config.toml
intermediate_size = 512
weight_decay = 0.07
warmup_steps = 31
schedule = "wsd"
Each number is 128 + 24 x the weight over its row's rms, rounded and kept within 0 to 255. Layers, rows and columns count from 0. Numbers have three digits each. The size before them is the row's rms in percent of the matrix's.

# q: layer 8 attention query, 128x128, rms 0.184, rows 0-63, columns 64-127
# k: layer 8 attention key, 128x128, rms 0.196, rows 0-63, columns 64-127
# v: layer 8 attention value, 128x128, rms 0.209, rows 0-35, columns 64-127
# o: layer 8 attention output (transposed), 128x128, rms 0.174, rows 0-35, columns 64-127
q0 085:167088140116123074107141136129133132156106117124119107132133153105107112110132110141099099136130084121133094142156180128106142107135122123172108132141087120101103115127144126127142107177109166
k0 076:141138143124148133125151171158152112151128109152125182142130133103123115118127122089114102141145159154130147107138164170133126110141084134144132126127110056140118142115129154157101133138141122
q1 079:131134112147103146157116115170139108091121129108131112129094132138139138102132115155106142161127152136131147092118073119104138155116149147150175079102084124117136176117138093136155108113138120
k1 075:117120142157107164119127095103141135153132128113149107144137154128112147082132104158151150101104151116113173076094105107090137115150149152104087141118166157109115092114095165095163105116133109
q2 083:152192134141119110133117135126158137096098162114086139135127151169107099160107098145118116133098136147153091124093128120124120149132154187135158121154123063130099146091137134125157121123111159
k2 085:084107103163130167123130175151114124129198093152136149112123100131137142167114138103162146143113128114172160134109133119174114118074107126098158174110137109120064179151147122127143128119149160
q3 068:130167064117142164124158117147074098129142129107119155112123071120153080131129128157149107161181116131171129107122102142113157108161138151131152166122125100142093127120119151148137154107097121
k3 079:119135158108175109139089121137055163107137174129145162099118124119158181103127128101131137104116129116098143137074133125165140133098172092092119109131143132153124144128126150124136144098107148
q4 092:125098069096132091125118096091150103136109133157149114162131133165124111147115116128124121087133128104124092136125112163123098101124112125114145135143138199165089134147161158144136118099132142
k4 089:123129100108134145132130117176121181088129114116127120122112148119112110152151130120135151163134147095106110111135122163111120151156145180111150133084104074117099123103126139113086090174145146
q5 054:126127073126126119148143090145130134132127103129121102094112089101133129103133094156120146159147120136131126104149104151132144142126144136162177115120077122157106138148170109142129136150113161
k5 071:144125157122132132147122101145112133137124125141169114112117136073135208112135162131138146105082137122101142137093105123146087158141102119103127141132160101146175132136104207170157089067107121
q6 078:119118121117106132124136165110162145109133105119143143144132105171126147150131142130148152139099124122143049096111121130152112144115134149135166133100158110124164184109112158159121118140110131
k6 072:103132144134105156136094122119105169152124141107168118119129127132145146119150155166122129090111154104145129088113123090133149068139168148105112155128142179127156081096085110066159134129122129
q7 092:082136109144167180116154150151164142136133123139128118124130124111130149128139109165135142146097123116161157097160114124092149148143139111196101145139123178127166159097102100132121130134178140
k7 078:132120131164115132151130101143140136154079155158143127117138116122132141094123126154137130130080117102115126106141125109078152113153138106147090121124136148089148108126112164133138141104139106
q8 095:145132181135098124153152134117144169106141108150105107171134119136075112135138150151083151163152077137082122113119184143139120162129152114172097076135092129131141118124160123152139106160130111
k8 085:114121117146113141148158108124087152100154103144172097150107140096129174117129135152087108121124139127090160099124133111165105144154147134117130142143169143111164128112101176130162138106119104
q9 092:111150182130094084109136110149145173117121100180126113143128173117128187112128128138116131135119130132147130098127127157131137111083149101143093131123108133163096132142136127126154131204096132
k9 082:114085147134110149111143135147130133141130098108127127149083183128098093141144111103092087139155120097137157139110105141102106122164089197111114111154136093113123149140123142128155166130146084
q10 105:122117085132116113103127153125112114073125102146125088116133134149130189165174107108144095128125121104144076132111157160140148127139111147116125152137091128111103178102150148146159148130111123
k10 094:122112149171112158122119158139116141178133091142168121121123120127130136130131137132137122115101144116157085098128113095152126092158181102124116204144155168106116140077077121144138126120146111
q11 087:106145103133114153082131148119101149126141131133148129108169117095116192120153129151176116119080126097127117123119165116116109130090099102122076147124147140155117108115103138115128145128139134
k11 100:139119174111134113138144093147163160169088117131129145145146077113099083160106128138112086136163114121107114141143148135105125101145134105173113118128144168115135123084105082138133152152154088
q12 080:122121120135113145136112103126114130158096120099127098122141128135162081097155139130118161152140136147148155118155132159122138083168137127154153147114098134163117139159120103135125133154127087
k12 083:170168137094171131139122147166129130143132172124108139149094138132131113096133134069136109122149105122116112139088095120120132165099086136138144109116103093138163113154112190114077094105134161
q13 093:185112094145138106101148124131113125105104126108151121120120166131174204133122109098154129122154162124138107134120141139165098145108106104095156137133119119166113146149161122152121132110124081
k13 079:130122141141117170118122069115130135086128143106174090128160150125070165139131153145139162126122096125086092141155110122122123144178135118132106131125118163100152084106120113122140114120155115
q14 091:133124125127068141153102111106134127084167141133101117100173151122124148142133117149206114128120136128144108090115058148108117155138100140138151116119161134173096163137138136154176132119157128
k14 089:131136118144140169133113144139125141143148126101151137152124140167120128117170082163159109150132150070147125126147101086086124124094132192145150120099133143115095127085132129120122104128143135
q15 078:143150118143124145123093129138094138114119151093112114129147141120119145084145123141145157145109128115160129114119101094108192111099144160164076167142098145121109109127114143105123125085151103
k15 067:119113162112143133137136112101112132202077159144134166122125160094129142099100110128127112112132159101115177120133144109116146111079104139115102141104160129132115106127106149103139106139147144
q16 102:127141063138100124132114126144157101137090134120078118101075107180153120114111117122073125131086109128106123129134150110108109119129172161153178128169079089130130158111116129134162129165095148
k16 078:097103133132159122118170146162155153167114105103141131111129120132125139101122136117148200121168152097129159078071120155151131106140138104129107129134132091146121151127100127094179139113114121
q17 101:101125146115137098127146112149137114143117124119120131131139194095128142091164085117103137096131176153072139089114139128144112174115107157166130081080147096112145099157131135147153138136117073
k17 074:134125099131131150097124127110117104117154146141102143160132094105104109140130091165142066139141169125154120109134118144102118141143101172120135131096103144126124143125167147151122114147103116
q18 087:155136119149099141153092128155156137104126135120101106130166150115112100129124126144143131128099116105090126142122131132067143093115131127139106124119153139135174144134158088128125122114145141
k18 093:151098133132151153133160124141130144192090136156151130128140066123098123138108133149149165134142126152153142164151098094131113159125114177139120147110180098141095089116087137150144110149144119
q19 094:110131144116152108101111132114134130122164149126114149133186095116114064107179111127142112118128160148146124129109156106134119161109075143130121080103144111119146158163141128144122123115111109
k19 075:119168147132158150098155159125112134130173110118115162160138097085125153179146109161149082138119154127135099107149140122114153170121119146121131164119094144134145149132162166186126100126110155
q20 097:105126070156096108148118103108157138105119127121128089086145142130112163128112119117167111105116144087112107101137112131077136094145150139121124178139149113138106114131120114148188135096160124
k20 070:135120134112171122122115105119115139230099136109134139129114163096116119101123108115155152113142150064117179135116122097113135093092152144126109132149135140149109095111116119083129126144151139
q21 083:090124103137168124093137108113132099127125093143143134135135104093124131156122131122121132130122101113130073117135149178119111143138113143100135163129112138142079120147139140110128151131126153
k21 090:140147128139122112114099093124101155092139100154105152126126141092133164139139137120151128136141133077114124136098147135098147159136151130118132061136106110146171134109138147107102135098138158
q22 088:124133128143117124084102134149124110080145141137142115138103149121167157159128094082130126117109129101133093146111161110133162122078115168086114154146097117112113154140156115109139178128083125
k22 083:111094137177120156061158181105140144158136101139125136136156119109103146173115146126133132106135100167141108146126132098140114129158128101126107170091134102108106137107074134133144100119144126
q23 100:087104166125134105098158120114138181132138105142189126144154135167114129138118101125162138124098131108126075104134166153146083137122136141111101145104123136161141123172127130119119161154125160
k23 094:169175144146114080139080122138106116144133104143131105109108116099144115136140158124095101119126131106155089121125139128134113127161146115112177118141110104120190133126109110109113127126154143
q24 088:092148133118168137138150125136112128090123119122171132186113111160123084144124183137123137140154121100110145118145144147152082124161147135146140129102114135107125127080123134130132126091101190
k24 074:147140114106115127148074111112079152100179125132130095144126129146155151125139161142115119085085140136112106108064128094161125131147128113131153155145156132120170140156109148116116127134108121
q25 085:095127091167106165128128114103104125125115131134145103173160117124156142138160116149150140141115119078167123113099160128100164114117102168165069145135115160143118131137122133111146162122147102
k25 071:124113167109159135108155122142098189190081129146126164142106126114118132103112112131124080134149128075095145103111156103135150104129156121106114136102125109108125101108106153085112104140137117
q26 089:151135111105122158163132147119129145110166107136132132123108092117103117144125178142184113131162075108078117108159110132100059165166128111150108130175145113140090123113135180112158122114106160
k26 089:140136104095136098158099133126107147116143117113134094157118140122109157124184128133070156119145161122095143148112135137156129095124133089151121122135162116149127130094164097135133154111086105
q27 102:091167154166136098117174123123162158149138149143119138127130150128110124125136094104104141112142125098113144127108185166132100153137147124145137110161137094139197118138134097131129138171121138
k27 090:106135086178149142105174149129130151145144112138116124106128108119098114125133102130140101111163092077136130116162144101145163158147143136113089114153101144139131143157145124144135130074147140
q28 061:131128107130141141150108154123117117142157151143110142086114163109091176152120096148196099113102110097129154118142095090147131181147117139121151107140127134119148141120125131130157106097152144
k28 072:144141132165124142134139129107178109106135124124144110141161165150145109101138088164160140148102154089125109114149162137078144104128148106173156143139138146112121124102136104118136140115163097
q29 080:135120167146170114098104147165163161127138107153129127139134158121130136151141164090140115109128106098139110124154170173138148097149159102137069177141141113097177082104117084098131098124139142
k29 079:153124086134136120164107157063103126146149112151132147139159110172133107130147135095121089125142151107190110154135141104098111101148115150124122139127117134149125138114144110132121132142144116
q30 059:136129138119074117123155132134122144135114110119165088131135117129136134088146116139096153147167135139150081082101146093138192129083176153172105140154105097124133092121096160129126145154117107
k30 069:093115153080128116130110117104090123181108136139138162123125116071134144121114145119076102104140114139110161135091156139166123072136145108086089164121169130140117106120104148093173121119108134
q31 067:123123152128141179121109123146116117116153141161114155136103110090079136119074180151162095133112085142110153137160107091121118144123124097125108132090152140111135109095130121122122135110132150
k31 077:119103116120088127130142133118156141119086134141115129157157144153119115107126079151116141138136149108117135138173163146113146147128123132186156070156138165119100113112132093110121194153167085
q32 088:117162134127143143106117177100129146070143150133098153143119131138122098139128147139135104098129113135128143109114174120117136182091109163119041152090132143135123110143094114117136117151122080
k32 083:118122122151146107112159132174106131152097098132126117104106114138141130152113116119072108160111126125117154079137132136112148143130128100122115092076116131095085141138148140098136184134097107
q33 102:145128084099112133111119144146100082116100144106116129111162112127128094154125124140133108122134157102154156146121094147112125098137089122077138168090155136158070143143165164136118145076165123
k33 099:119165139116169154110104139163149114125121144108123159165154088172143115141113114084166150124149114135112127124155119108077140172082156150135111121085122145120052139111113121124086100187113166
q34 096:158182104144150161131162137141109135059174115144115124130141111167107116141148098134136102154119120133111121147129126163132085170121107149160148117164081115124107162107146146141133105114112143
k34 100:114118134168103161156129125126135146097164106129163119125131129154129147128130110155146139142082124104126096087129131114136133147143136115118126156103114149090122158106139135140141103105165130
q35 087:136111127124096134129118104108075123109114178145137087154139113169129120111137137151144086104093139126140141118080154129117099110109130158139077118118152116103146131154121129118128136083125087
k35 094:140125138120114093127116108153103146134126098116133108122125148117126096159120133109113126148127132115125122107152154119148118114129158093090132122147098142097125145131121113136121129149136097
q36 073:145177119140113149164096143155117136078108082113115096146124129171130112103149135139096161168121149168155120121106116145113115135125147120137138157125095102115091157144097117103121091143134104
k36 080:100126127140124148149104068112097121152119112122147119093114103127149141137094154101126129119090143115150179112129083101116133142097129120100105110115093163127117148138132160118144090097134145
q37 087:167125090132080138172109137113087091122170110115139119108152143089132174125150130137120115141132128145129075121111133127145170144117127123119126150115136121119088135171114110102129107135157124
k37 092:147123175154115137135126106113131101162101120149151136112137134135135116121083150148159092163111115163128174177118118136110135108103135099131134113121118144192074116090101154107155100128158135
q38 068:102130165142170122130073067146122119174143149167146117130086129097105139124107163150144110089105094137113154157135105147137130118134142104137106109152147157121161079127130104119103149083159166
k38 078:152102096110109097155147131115143136144112144134094101136148153143121122094144088139132126135152121093155097141127131122108124151114110120148159100186145097144121125144134112133108134136129103
q39 088:088136114126103126157092091117158113136128099140185072173168122144140157144154141121126171132121147099144125137157134148122155063151133067116162132128126170161131122162123095121115141109162141
k39 089:185132136073115127171119103114141152172112118116109111150106118115108103123126188132126093157157124116105081158085105115131088116138110163127129168146134098130152078124107166150121084129124149
q40 088:138087048117151132124102141110168073143037127111130113152122118156161133153132115123138114145138134118157102116127121146114157097159128136113154132152117118126107168115109117125127111108147119
k40 074:139168129091146126127096125152119134132154148152126154123141128144138168131130197072166146173128168113158108133102132157169121118147121101099138181129095100104154110142137110146093116134110167
q41 088:124138162170142143118097132145107096087155123124093130085104120160115149091123138152149135146121172162149145109100082124130164117106143149082146148120111144102104140152137096112095132076163134
k41 078:130132136155129155118104098110126105125102137108125117096156160134143170102118095149155148108098131101134146132147089075101151156091118147102089128139129155154151113138085135113170124133133147
q42 064:150130095123129153129079121128132089100130120167076119136126134114125152181129159125129065133128090146132161176146151150120112134142081094106141104116135110140115157179146101117120130113137132
k42 073:150122125156114136136150143130173137068142086107121106155133132162110119130120120108155145182139134100116088123150123136108111154141114112162157098143089096114117135106146102181122138124124103
q43 081:124079115119116102158122107128148146130120187120113083112163130107121107144156098136124086121127115154140127138117146145139131130089098155133084081161118155134128117160128055117135102126144136
k43 077:155101130104137120128157123122133119149176087128154157134124114127146138143100111116132077167132098123140135140124165176108119145133081129116139150088137062114089106117133164170147081147124131
q44 098:145107158174109127140163120145128165121148142138104084114093083098121120119112134159115122129118101143126116126139128107114146148096107151153079093121132157105144135119129134142113150137140132
k44 061:108105163141115103124164102152132132171100121121162145140125149115118154077119105149095142076123098154111192122161161133126171108132168116119085107134154151118150078123092154086159150145141110
q45 086:119119118151099100144079095125084115129144156111120127095125124172142184121116093145139131114105137107148126124088082104110123134114129125084165096112077138125125142159176116113107155103110174
k45 091:167119123136147117110119109116133137108118087115120080093130182106095166133138137158127136105100163130127107142118136149137082149112101144096138148145174080132160126102113140159181114102122138
q46 099:137096068167113103140129168141131111122136096132110101112158064106139100171142150107101114108163091091140103144164171151129132144137074114084138109087133168123131142122182119140109124128122181
k46 090:137170118143158122100151148131113140135147083120159149160147112155106152127132128105137121116113141152113126132128159137114135138160158172128130166108133139132134107058104190131115099130128149
q47 104:100129126071166144096142121113145112087148111154105187126150148144112117117122134112144125155183159150109156133124110148129113144094110067161166128110150109146107133160128138176126140138111129
k47 075:127130111120131160139105137128146132049176152111113138137136103133129127170131130135124119147127139120125081129137118146140101187159082153141152110123106129108139178124161111198143138142110139
q48 102:117126151148146087129171132117145141176130095150171112144101138166123147145107153105106167089100131108127102144158166144151111089139162115128121173183122146123157102110118123108114112171141141
k48 063:152117118146113116134137116156152115161074150140132085097116156149132088095137127117119139114133107118128141127130122117126166087153155106136101113144083143164173090146101121069104134117151118
q49 102:158084136105132131148129137132131134160096152147122085140123152096090105121121140132099089178165111108133164125141160130100136118131157077158091117170122111115146143155136085108117093117187093
k49 077:140116118097136154127165105101158117124102138146125152157145156103117149109123113097120143156165102110097148122181125134110147155148115101151135078147098108128094136162145118177124110145111088
q50 083:174138093146106126103118150105090081112159127136135126127162157145117108131147128146147077136130134142128117143121146178100104172152107113150148120113124069146104165159155130160159113141126109
k50 074:143169131174133166135140126176152149103147115128125128135117127133112118139129096124154163171108139115140123095120119100107139156141149130147138102129078149133086162090144132121117131117146131
q51 093:153118152124124116125101119127107134174146078132125113126126135086108118122138133119131132104138157178127100111126123109121086131166143090100133151088149115153109105165146159154105152120097078
k51 102:141177112109135090132129125129078141079119155114116092138109118102103175133153141153122147131147167122142108137154083080113137140108154147140138076167131137155177127130150134111117154096095110
q52 083:084179177112187156101126106149142138129158119138159170146136098086095100076155157154135164120100138138096177126124125108119114159123130144148131130106131138114160109123106142117100132110108174
k52 084:119168108136119108126123124135075129126109152124091152136159104052120109177128085155100121097103136147088132116129152120123139151124107122139133117158139131175182179120119158127134128102106137
q53 071:139122121154131143145091126147158125129141106149121123155130108115116132153126189146157116134121095101137138152145161138114161105139104109102086121141159164141167112129123080109104114115146125
k53 096:141092140107119120141182125122158153192089108123128144159154101161086114105114123108128129151194130127108119140131143155144113104153143124157110120150159119137128068100140089152121154149139106
q54 087:141154121147115122123113096143141148151063105110084111093073142144144161095121077135136119122148096149122139110089092170100134121136164127152149105165115150122143136108098149130160118157122115
k54 080:107097113099156104153121097134121120152101139125183087085110154144139131073139133101130149101102139090159138097150102151149118130134148124078101096155142130096123121159121097114134155087150078
q55 078:176150134147143127150102135128103151116143117129130108144122117154121076142136126132103110142122110118154118141130146096122126110128136176168111108171092163090146156102154130098118137070127167
k55 070:131092158125128120153166126102118155127151102134161093136118101126150167126106147162136153106098122144114104115113125094124120112136166109130117154106190125108148103142085141135155084126136074
q56 077:111122160110147112107129109144125127133144151165128092142091167126127108141128137125085118163147123152179120117126157140157111132136174107157106137202109117134092121124136124094130112139110147
k56 090:109098104151089164121149178113134124075163108153093137152156156131131150136128116092119142138139097073105146117147135111115164133140097131134112081121101107127115171164135159132122099096130131
q57 101:108112129145148090112163132137099148136139162132107131082119140151170144161141071160103058131104150102150146131119137116104133127100123106132097136125136162112121145149149136134165157101144163
k57 086:101133139177172107079141143114116100111142123145116144088141189108138129136145107144163155131104095129131107108140128147102122151142161130114098120160114102097120178151103146159135156143136110
q58 076:155130132106128091159111093155132151133082126100103128108143161157130092112128093093138149118144142147152107138117084161120122134124144177112168129127109106116126123118129104111132113129092130
k58 089:152136088140166143120092171102102115136185117120157140110134130151152121159150119066143140099091142140173137138133119134127102139101096172069178148105119117137116164152168145124140091090152168
q59 074:127119161104135085140068139108117129135114146122106130144145198112130135107151140124094082100127144115130145119087175078149125161122139145099118118114176150098150123141130107087128106093123128
k59 070:129129110136127116094151155095139109094134082129075126133150143123098118159133131132146129177146144144115091158153121146092117131135080162137125108150123091159102151159164109167129125139118103
q60 066:134092154106143126114097138140142118126120135137108122133139139086083157121121142107129098092145098113136146169153133132128151140151136101111127104097135103119160093129138104145107108092153137
k60 074:154145101127108137130135103104152150104116106105129123145151155130122140125135113120128117145129153114115108119180178141093122131141090146171126127147124146140136111104153093135136153152131112
q61 097:178148138108112148151135103111112141157127129133119136153127091097124075124128113132124136141173122150112155136107122104157136138096089155134161066135085148144087155143145180118150128195104104
k61 075:103135143081143114115156164143137088091165115128141149166097128126136136115136113117111095163138121164112133117127141173166111167122122118104159107092129080094097148152154150154104109121113127
q62 076:131117148142116099137160087142121140174116138098153103128149110098118107114152091128145179109126121119150099091124101134097157121132136185158109122153126154156142074120128148122115162118141108
k62 073:129134127105162108119122120133098134205106153149133164132127119098130123112132109119108098091141129127114166127131145122126129100089147144082107152092158120130129095134120164087130094118132153
q63 094:091123087156191125128131106134133113125104096142146127169091140157174122168129142116100118132120118079153090137117156170126086129150131141096123176149137173101101131136105120065135121110120165
k63 095:138115107142106113106111129070102143112137099160107113119144149173134146115140160102172137132125133109132108117109117118109156134148134106083125067131084096120147154146148122110081106091129138
v0 110:096142134122100129132160140108129162121138121115165097155140107100136185083130178166094165127143107152154125108164105157130097106111116154124140093110137153118115100132133104182095153147102144
o0 098:120129135153077145117107080102152160098097090079103161174139117145124102152161154126120111182113146121172123116129134122128141101144152102151158123102105104148117117119099149128133109142136128
v1 120:161097119151120111112074092140119124135116150095135175098113131102154127119089120151139114116133132134100110122156156129126130147111134127127107119152141116098141129117098114084106105117123147
o1 117:160135093108114144084143139157172122130132100138170126143070114177137158159137131103155126106081105140133126161120062161115112130167086144091126105129119106137156169113155172135135125117132130
v2 119:124128103121134124120124148166140125148159146154141146174124107085085145145122146161101147110158110119171157082126115162121099141154136150114134107124120126164147095149168149144121132151107102
o2 127:144127123104120094121137128099121162170136106119186077125138142125144136099152157135124139123116096124155055132131183100149146117154139059134132169105122139093126132148147111124134126120128129
v3 105:144137125100110078117157109110100107107134109111079132111169178152119118112118157088138134149117161131115134155109136065120123151145116115125101121116126164119157101125147127157161130105165147
o3 101:171101127190127129132137147107089151138095107140119164093142132072107095117116111152146146138128107093159136111168130119154094135155122145155111126131132160145096166121113145100111150146107126
v4 099:105117133123116154164126127131119136152142116123138087146166090145105126123147147124144112146113122093102135145112081047146146126116126136138121139119154124152147130113130116152128122099125102
o4 089:130135110117146149086121130101134065123154197113098113084126154113105158097137147108103110130151186121148139145148125123163093132094130110106123145112118139134117140144177126122121162115121137
v5 092:130068146151130133150152101136087139150131126127126100107109147120128131109115122128144122151132134109147149128148120146131107128130121129127169113139104060149107136129163111117142118120125170
o5 099:142157122100136138163138082170160170113136119126162170126118149113155161137143120089132128144132147151109123131093086084138115153122108077158123091080070148103157147128107102137159158088122138
v6 108:135154116103143117122105142181105155121147130158123140098111146099095126125069184089132089132117151121078135116136079105102164113122185141120135106110138114162125158119107128150154179160138094
o6 097:134164119126130130128082103135118156135126142127143099130109119141090110146144109118141150107129088136138167130171108082157154080121144123126124124129170106147139123111096133121110105070138139
v7 127:135142104134140167128134172139128167105133139142148156123100170129141163127132150141087133125135132099097142125147059182119114115116117175116123111141100118136098122113171114082089143118075133
o7 129:161091114112088164114095089126109100094132123110152130090117111121173148147150200131144139145109111114142130118110146083151156093103146097126118157124163122093137138116128124124174127117117134
v8 102:146086119115128142136121149144160143166156190108154141129131147102144121132096162145121113145092148125155109123117135111132136095109178126094145158110117108119123154117101087143122129147116123
o8 103:116129135137128112117090148131115092134165123147162132114134111151152125133131130093087130131072124163136132157163115135164099133159119124120086117130142082109126093099113111107128110108139146
v9 101:115160128103129080119160126157107137124107139167117128110123143095125136126080142119082137149116131157120113104114110160132114116124156136154127053086132137153116110106125110132172097118110153
o9 106:106116163122115156146100090130139155141078122124112109143141117140143098151143141130098135125112130127124102163180080134126148086126116102186136135129113171149143124103112156145091125136141082
v10 111:119174121111147123071130153064121118120129160090162134141170131144120114139120134122103164164105117112126095127157110172141165095120095147169148110146074125133125147116142141112087084098119175
o10 120:130081170103101142115106178124124135182101123139119138110137114111166147143159142108140073110117115106135135102098096109097126154131170103139106158127132140174090133098112133088184151133118126
v11 112:099115147127137136151112152152135149137141147136137109108130095140090158118143184150083083147134162112111132130119081098126178124101113145141139119133124153173121121127116144125115132114152129
o11 110:124101141154116094146114089081082128119153124168150104147122168132117129134130202138113101105107116072155141110142120183137115140151107093150090142112170155146140104120143135122133170119102102
v12 093:083117081109126136140115128144156101114132107124140114116153117108147150148123098109149159075158125137111077123098120119154125145125114157098085122154116123118131105140079078146137139137118091
o12 097:134149159128104125103098144165137108069108102113142136131162128122156142121132119135138119105122139169106116136159158125121163129104122118086109133107122091167163082090129111141128167139092111
v13 110:166127132148139143116120173141154148143139133113153196137089140149147122103114135162155123124138133139157124136153134176100124076125111130184109156143150141110120103125127160085064154157082179
o13 103:111091075129092103104133126125177100069081136151108136132136124129127117141132147157191123137109117126134107113113094138135139136133159149117157136152139139123148115155140142109152126097136113
v14 118:157114094103142153129122157128115134125135132169110154105128083120101106133136149155160102134115117119128143110155112158148151125115113179139159135158118105123071153118153134090105115136079155
o14 117:133109152166085089102081091147125124143106146133180115108124155155176193176120126124153137085074109115151097144101146126125116120116144084089106137143131150105188088135141109085117142124173151
v15 099:125113108138087191131139182147118138136170141182154104122111124174169119117147123117127101169107138130113087168144106137142129085071123142134116145158136103123104125128118073050128085109085121
o15 097:125148113115135111130111095108128117137138156115134161159138122079130118120107184117140163112084128137112132099146117151112117159109128140135158110138123085144124109143135164151126135133173144
v16 094:178148118159131107144117116145122111150108118147112085158142113118114084150152160138127082174119128148110103105122127138128090106098075137116158124093082113150111163078102098114148067100155130
o16 115:082142145150140135142140122156116191150122124120148129126154150082141150097145082139095103102117118099136140147117161098125081194162083147125117096127155123140187116129148157111130130105132123
v17 109:154126110091180146117092126096122087113103127147118102055081125105140109091086125100132158145135135141097127171124156106101152167110123140118104132145137082102127131123165102089158123122155084
o17 117:134122163140161124113179130125156171123135135185102150099124114162136175093101111079095155136121091133148136092147164093129129105122141117112142129140120150120131103123099110149078146190132128
v18 110:141099106150094125131172081137109133139138134120116124143141072165165143112181102123124155173141100121128129158145178103113086118120114113087145160114110124149147133112121117112135133148057176
o18 108:138160152145111163137118121130150125088134164106116123164146139108115144099095136104143094107080135156141144139069145147111123135107164149122154137145181160129146155118136119130113120128150129
v19 104:095156152100122179114125211135166119119160113151145122167143169121113129145134142163126125138123137138099101142122060133159113099122157130096115114142140125131137111115125109126142146171141108
o19 103:113108106109116137079115138106084132102127129114125147122138121081122134144106146096137151122180115084135093137150126141161144090126129144133165177122137073098150092140153144100124156116129151
v20 096:116154079118130130101108134120119139137108145107166157125096130113131121083096133153129156144146108126149157105111117164129147141126114123131118173135128115112087160170184161130067150145112170
o20 084:117113114144140158139155137127136091114130129153169127131125120166104115149181138130161085120124111122160148137124150129144117102150136128122135134169096122076150098079109122109146116129130115
v21 095:138117181152147132144127149130175134132107176116131124130109120137123144099126109171135117105128085174128100161144160134118137125132140106166135149140133111114106109117140151152133114135122081
o21 086:104133073130136115124113130136150126085094089137182115124106139122151154081147195118117159096122134138141158092129164144112150163142113197098109135117108165116131120142105151137120103101094172
v22 110:115094126149099155128137123148122125171189128117134122121126123099110140152163146152102076154121095095142165128131119100101045096145149097143152094087132110132131128120123147160145112127109194
o22 121:126091128133097132165137135090109136137158104122117113127081150112117144155103125129082141150139118129114174104121107119155106129147143111095140072149121133136175148146192119118130102164109102
v23 103:137142136120091128165121127139129213156121131135105126134132137148141148156146106142135134150127195076141148073108138119139154131127129122121109188131134121115156109151088170097114138126127121
o23 096:112142107108184108129127116108097096101141151144146126172137154155136114129112121119136098145139077101175096162103123162162104178103122107118144093188139113162056146101135128173156130097130127
v24 118:184121139123105143071149113142134105130115106176092141085122131088118149159113174101070113124141090123122144115119119128120083140143144103148131104135117120143109168132185119133163138105125129
o24 120:097109114122142157191132126164141164128150121127175104095114119143100153118134133153081176105075121156102126134103080090134130107141146154124151158134135148116161124099147144112151142132147112
v25 110:148101149157101127127101110131104104113128150063120082131159139124141154112112172137093129113120127137131124157151122137135116136127107154122118108152147119152131131146137109122102109122106117
o25 115:101151130147114161111126089117141145121128082124112155142126103092100115154108145142129102146083177106144134120132145131126146117103137119094080159100107149128118101117144117103130147090162147
v26 110:083171117146137115118127155162089120142139139135121160135101105100089174151122123127076078096171119130102114168101121112164128150156122146116115080080131121125116118108126117183157111163155122
o26 103:085136137117148115144139137095112095164093118142115120148107133087128113138094143143105134107174158142129131124153123124130096077146139132166113157088134156149161121107111141123098126116068099
v27 105:122151138121126146142129092151114101160174107106100138124156118141078132124111153136112135122120107140169134109110130157146117150125123153119140105070136139118114147112147131178135169115167113
o27 099:121166139146143089097187119116127142136104130125141092154164116113144084172126151120083107124128171101105118169157136153141135084126119117113100161118128138108131108135104127090144098140140128
v28 101:141140155137093091140125162149156163137123141135116130160137106152148129141161095168169111123169158134128110139137169110139165119090135065137146157152121135098136090104110166113141146131145090
o28 097:126136087149134109130134118164083127097141142125138085096086122114097172107117113122140100117115136135148119118120091168156109189102098169160134133091120138130086104153143126158139111097130140
v29 121:153139134105141108081133141116176112111108115111169150110131121127102119134107134094091135112153103142151157140137124169113074132179126137185139118123111145119105150123176140153099141103126189
o29 115:133121119191088129166131155122118100137086118120138090123126097164141132110166094168159111130135131109071156098122137115076094140123160154123127142145147167109139126125094153084187122146136083
v30 116:135153143129186167134115197125102147095130132106159131112139132142115118121108142153103117148119156140113076130148096177162139130104146158151152129138116104106102137063130118088120113119133133
o30 119:100110106088154099114138104135119102125091155131125153107087136131184156128131138134138145098120149099151171141097111111109137112104097137144126118120152141167120105142104130083133153093152129
v31 110:118122156117171103170075144142135133139133146085141121145090139109104118132119127169118073069110122130171128138133099128147184104146150118145134106134130152127142092183095150113116169106145114
o31 102:093095103111135137120157150125113123115153077129076095135103129135142124193153166141126112120149137114107125121179150155126079130085079094105167140117093139124115128126178142134104088108118137
v32 104:109109145137143109171106118132129158131137137116144115176109172121141119157153116156119154105143129123143136115138124155151147078129138174093110128127156149142161128164102138099076185115112108
o32 107:128120132132113112135108139139092141072171123110109134140137162133136134154127181131176109170140175078128140130115136117116081133154120145115140117117125126117137142095121122162190144110142121
v33 105:152105129116110126155107094106114114138143114142098104059161095167173129161109103105153128152132108103146150157138201123128127157145107087106106155111141128133136155160142126144151129096143138
o33 096:111149162148160114130161130153138140118146133153116141077113144123124077093137089148147137096135095125121107149178111140067099154114144108120168168107150142106135071146097145147115128150117144
v34 100:139098108139105101147120100148086114120096139113091113157140122152128129119141109114114141141143135125127153150166131128120124116106136109096153130146104126133094103150091121119152102110121137
o34 101:143138153097153157109134113103138156148128154147133135125125170090136150142111120164173160130113149134138186101124090125128142170108089095176128071125105155123134127142183119138121118145148154
v35 099:111116082123119116193163108134145132151096111145129106116142134131141120116154092114120133120126110083130118139112120092125149131126086116107138154146160123138141122106144151142167108107140114
o35 096:130097177121146109128105085105159116110174134112117136099108115152136137138125139127121143137140135146156134143121198174140113100131106133155074127137129126167148114156143104100139134152114110